Weights of a small transformer language model: 2 heads of 32, a variant of SOAP for these matrices.
Each number is 128 + 24 x the weight over the matrix's rms, rounded and kept within 0 to 255. Layers, rows and columns count from 0.

# layer 5 attention query, 64x64, rms 0.0659, rows 0-10, columns 0-63
[[147 116 112 111 148 155 113 117 133  78 151 131 159  79 153 110 195 137 136 172 124 159 132  95 125 166 134 147 134 124  27 173 115 141 144 171 118 146 104 130 132 150 115 137 112 128 135 173  92  93 112  86 146 111 179 154 132 130 131 120 131 133 125 182]
 [187  89 157 151  72 169 112  92 147 148 131 183 143 121 167 132 191 135 123 128 157 124  86 142 128  56 138 131 108 123 141 126 143 151 102 123 136 151 105 139 179  93 124 106 126 155 127 120 136 119 128 115 128  96 125  90 133 121  76 121 170 140 104 118]
 [115 155 102 139 135 127  74 153 161 124 115 115  98 126 108 117 145 111 117 134 189 149 110 129 102  71 120 111 193 124 156 129  98 142 108 139 144 121  92 122 149 132 103  88 151 146 142 125 164 112  76  88 140 105 153 171 129  98 160 141 147 166 107  72]
 [ 78 129 115  94 148 134  78 171 131 187 180 110 130 136 136 108 116  80 155  86 146 109 125 168 114 109 180 147 152 122 157  89 132 128 192 154 133 147 148 134 185 148  98  70 116 135  81 120 121  76 123 163 132 115 167 145  64 107 167 145 127 155 108 158]
 [ 92 118 191 176 143  67 102 157 125 162 139 113 165 108 126 152 116 132 101 172 109 124 101 124 137 110 111 137 148 130 142 101  93 127 120 100 147 135 187 154  63 141 128 142 107 129 117 159  91  95 130  45 168 109 181 130 146 135 125 140 172  99 177 175]
 [131 149  99 163 116 128  88 109  81 113 133 152  97 144 137 133 115  95 110  89 129  71 151  69 127 113 169 143 126 137 153 105 149 115 131 132 136 131 164 131 124 117 186 136 130 115 141 106 167 150  83 162 118 159 135 139 155 109 139 135 111 114 127 166]
 [111 128  98  53  99 132 157 132 152 145 154 156  75 143 167  85  93 153 133 119  77 125 176  98 156 128  92 103 145 121 112 126 108  81  90 113 108 112  98  86 157 138 122 130 112 153  64 129 168 185  84 139 119 168  97  93 148 119 174 148 137 129 133 127]
 [109 118 112 101  67 131  89 118  70 120 127 187  77  88 142 121 131 136 155 132 120  75 138 134 124 126  90 133 116  74 101 187 121 108 133 137 161 128 126 151  99 169 122 130 110 168 124 141 129 118 142 162  93 113 101 168  84 110 135 145 162 182 112 112]
 [ 94  87 138 120 116 144 185 121 118 144 108  92 101  63 141 135  88 145 131 142 130 108 122 163  91  95 146 129  81  99 131 124 142 130 143 166 156 116 196 159 120 160 154 108  96 101 125 196 101 136 132 151 130 128 116 148 127 161 154 149  78 129  95 133]
 [ 95 156 142 134  82 128 150 122 150 109 121 152 125 110  69 133 136 104 133 126 112 154  93 162  91 154 111  93 121 147 152 149 176 112  92  97 162  85 128 125 125 163 159 143 110 140 114 131 118 121 146 143 135 136 111  68  97 163 143 111 150 155 137  84]
 [127 139  96  87 180 174  98  96 173 154 138  63 121 175 104 121  74 129 120 103 133 166  81 172 124 122 140 148  95 161 156 151 138 163 153 159  56  71 150 159 108 147 110 196 124 158 106  99 117 156 144 106 187 167 102  77  90 153  22 164 139  91 181 140]]
# layer 5 attention key, 64x64, rms 0.0676, rows 0-9, columns 0-63
[[120  83 137 114 128 148 116 134 113  84 152 153 140  91 150 151 173 165 152 199 146 108 109 102 143 157  91 169 164 113  70 155 128  98 121 190 155 213 125 102 148 125 131 133  89 118 115 149 132  98 100 107 133 157 116 153 115 136 102 112 134 123 123 132]
 [177 126 127 152  96 133  87  98 133 148 118 176 132 136 165 134 138 149 103 176 183 163 124 148 121  76 162 132  70 104 138 152 116 122  98 108 104 163 105 134 154 136 114 107 124 173 150 136 108 108 100 167 134  82 123  78 131  94 125 108 127 151  89 130]
 [ 92 131 118 129 115 100 113 143 156  90 123 120 100 132 124 131 143 117 142 144 111 160 130 121  94  82 127 129 160 143 170 164 102 134  94 198 128 134  64  92 138 147  97  91 175 185 149 111 143 174 150 111 138 116 165 133 137  90 122 151 120 162 116 122]
 [ 39 144 102 114 105 160  84 111 134 139 135  90 105 118 158  89  60 175 146  91  98  88 158 149  92 106 196 132 120 143 165 130 127 127 146 139 113 140 125 124 159 122 111  82 103  98 126 113 138 104 149 153 116 135 144 191 107 123 148 108 157 138 138 125]
 [110 125 133 164 126  62 139 165 113 161 107 124 141 125 157 166 115 111 104 172 110  87 131 138 115 113 129 190 174 117 112 115  77 132 158 145 121  86 183 104  95 112 122 145 113  88 165 213  88 116 146  86 171 124 154 117 112  65 129 136 166 108 124 128]
 [148 152 123 113 147 139  99 166  80 123 147 131 115 152 147 129 156 141  59  87 125 121 186 124 144 103 163  95  82 150 158  68 112 123 154 157 148 147 136 104  79 131 126 139 138  87 135 102 134 151 145 146 108 136 112 126 137 107 125 125 125 153 180 132]
 [122 111 113 117 161 172 159 103 132 117 187 195  57 153 103 127  80 140 157 116 121 121 166 164 163 135  91  90 158 138  96 152  95 111 150 110  98 100  94 125 136 114 124 143 114 161 103  94 164 128 134 111 156 134 103 104 138 155 166 135  97 103 133  98]
 [ 92 117 120 157 145 158 141 119  65 108  84 178 104 132  91 131 147 187 164 125 100 127 117 125  95 128  86 146 118 110  89 113  96 158 140 124 179  83  76 100 153 176 130 108 133 130 174 154 138 136 140 166  86 108  62 148  85 160 116 140 139 152 117 140]
 [110 155 149 122  94 151 170 138 129 136 122 120 130  97 118 154 138 116 109  88 133 105 126 158 115 137 138 151  58 126 158 159 145 103 124 165 114  88 158 141  91 130 133 127  95  94 146 182 154 131 137 121 127 125 102 144  77 194 122 135 127 136 106 155]
 [115 158 122 138  93  91 165 150 174 157 151 154 133 149 102 114 132 100 140 158  85 159  92 161  75 123  96 134 119  98 112 101 161 127 114 105 146 111 136 172 135 171  96 103 125 137 131 115 109 134 130 129 185 114 109 150 131 162 135 176 109 130 118  92]]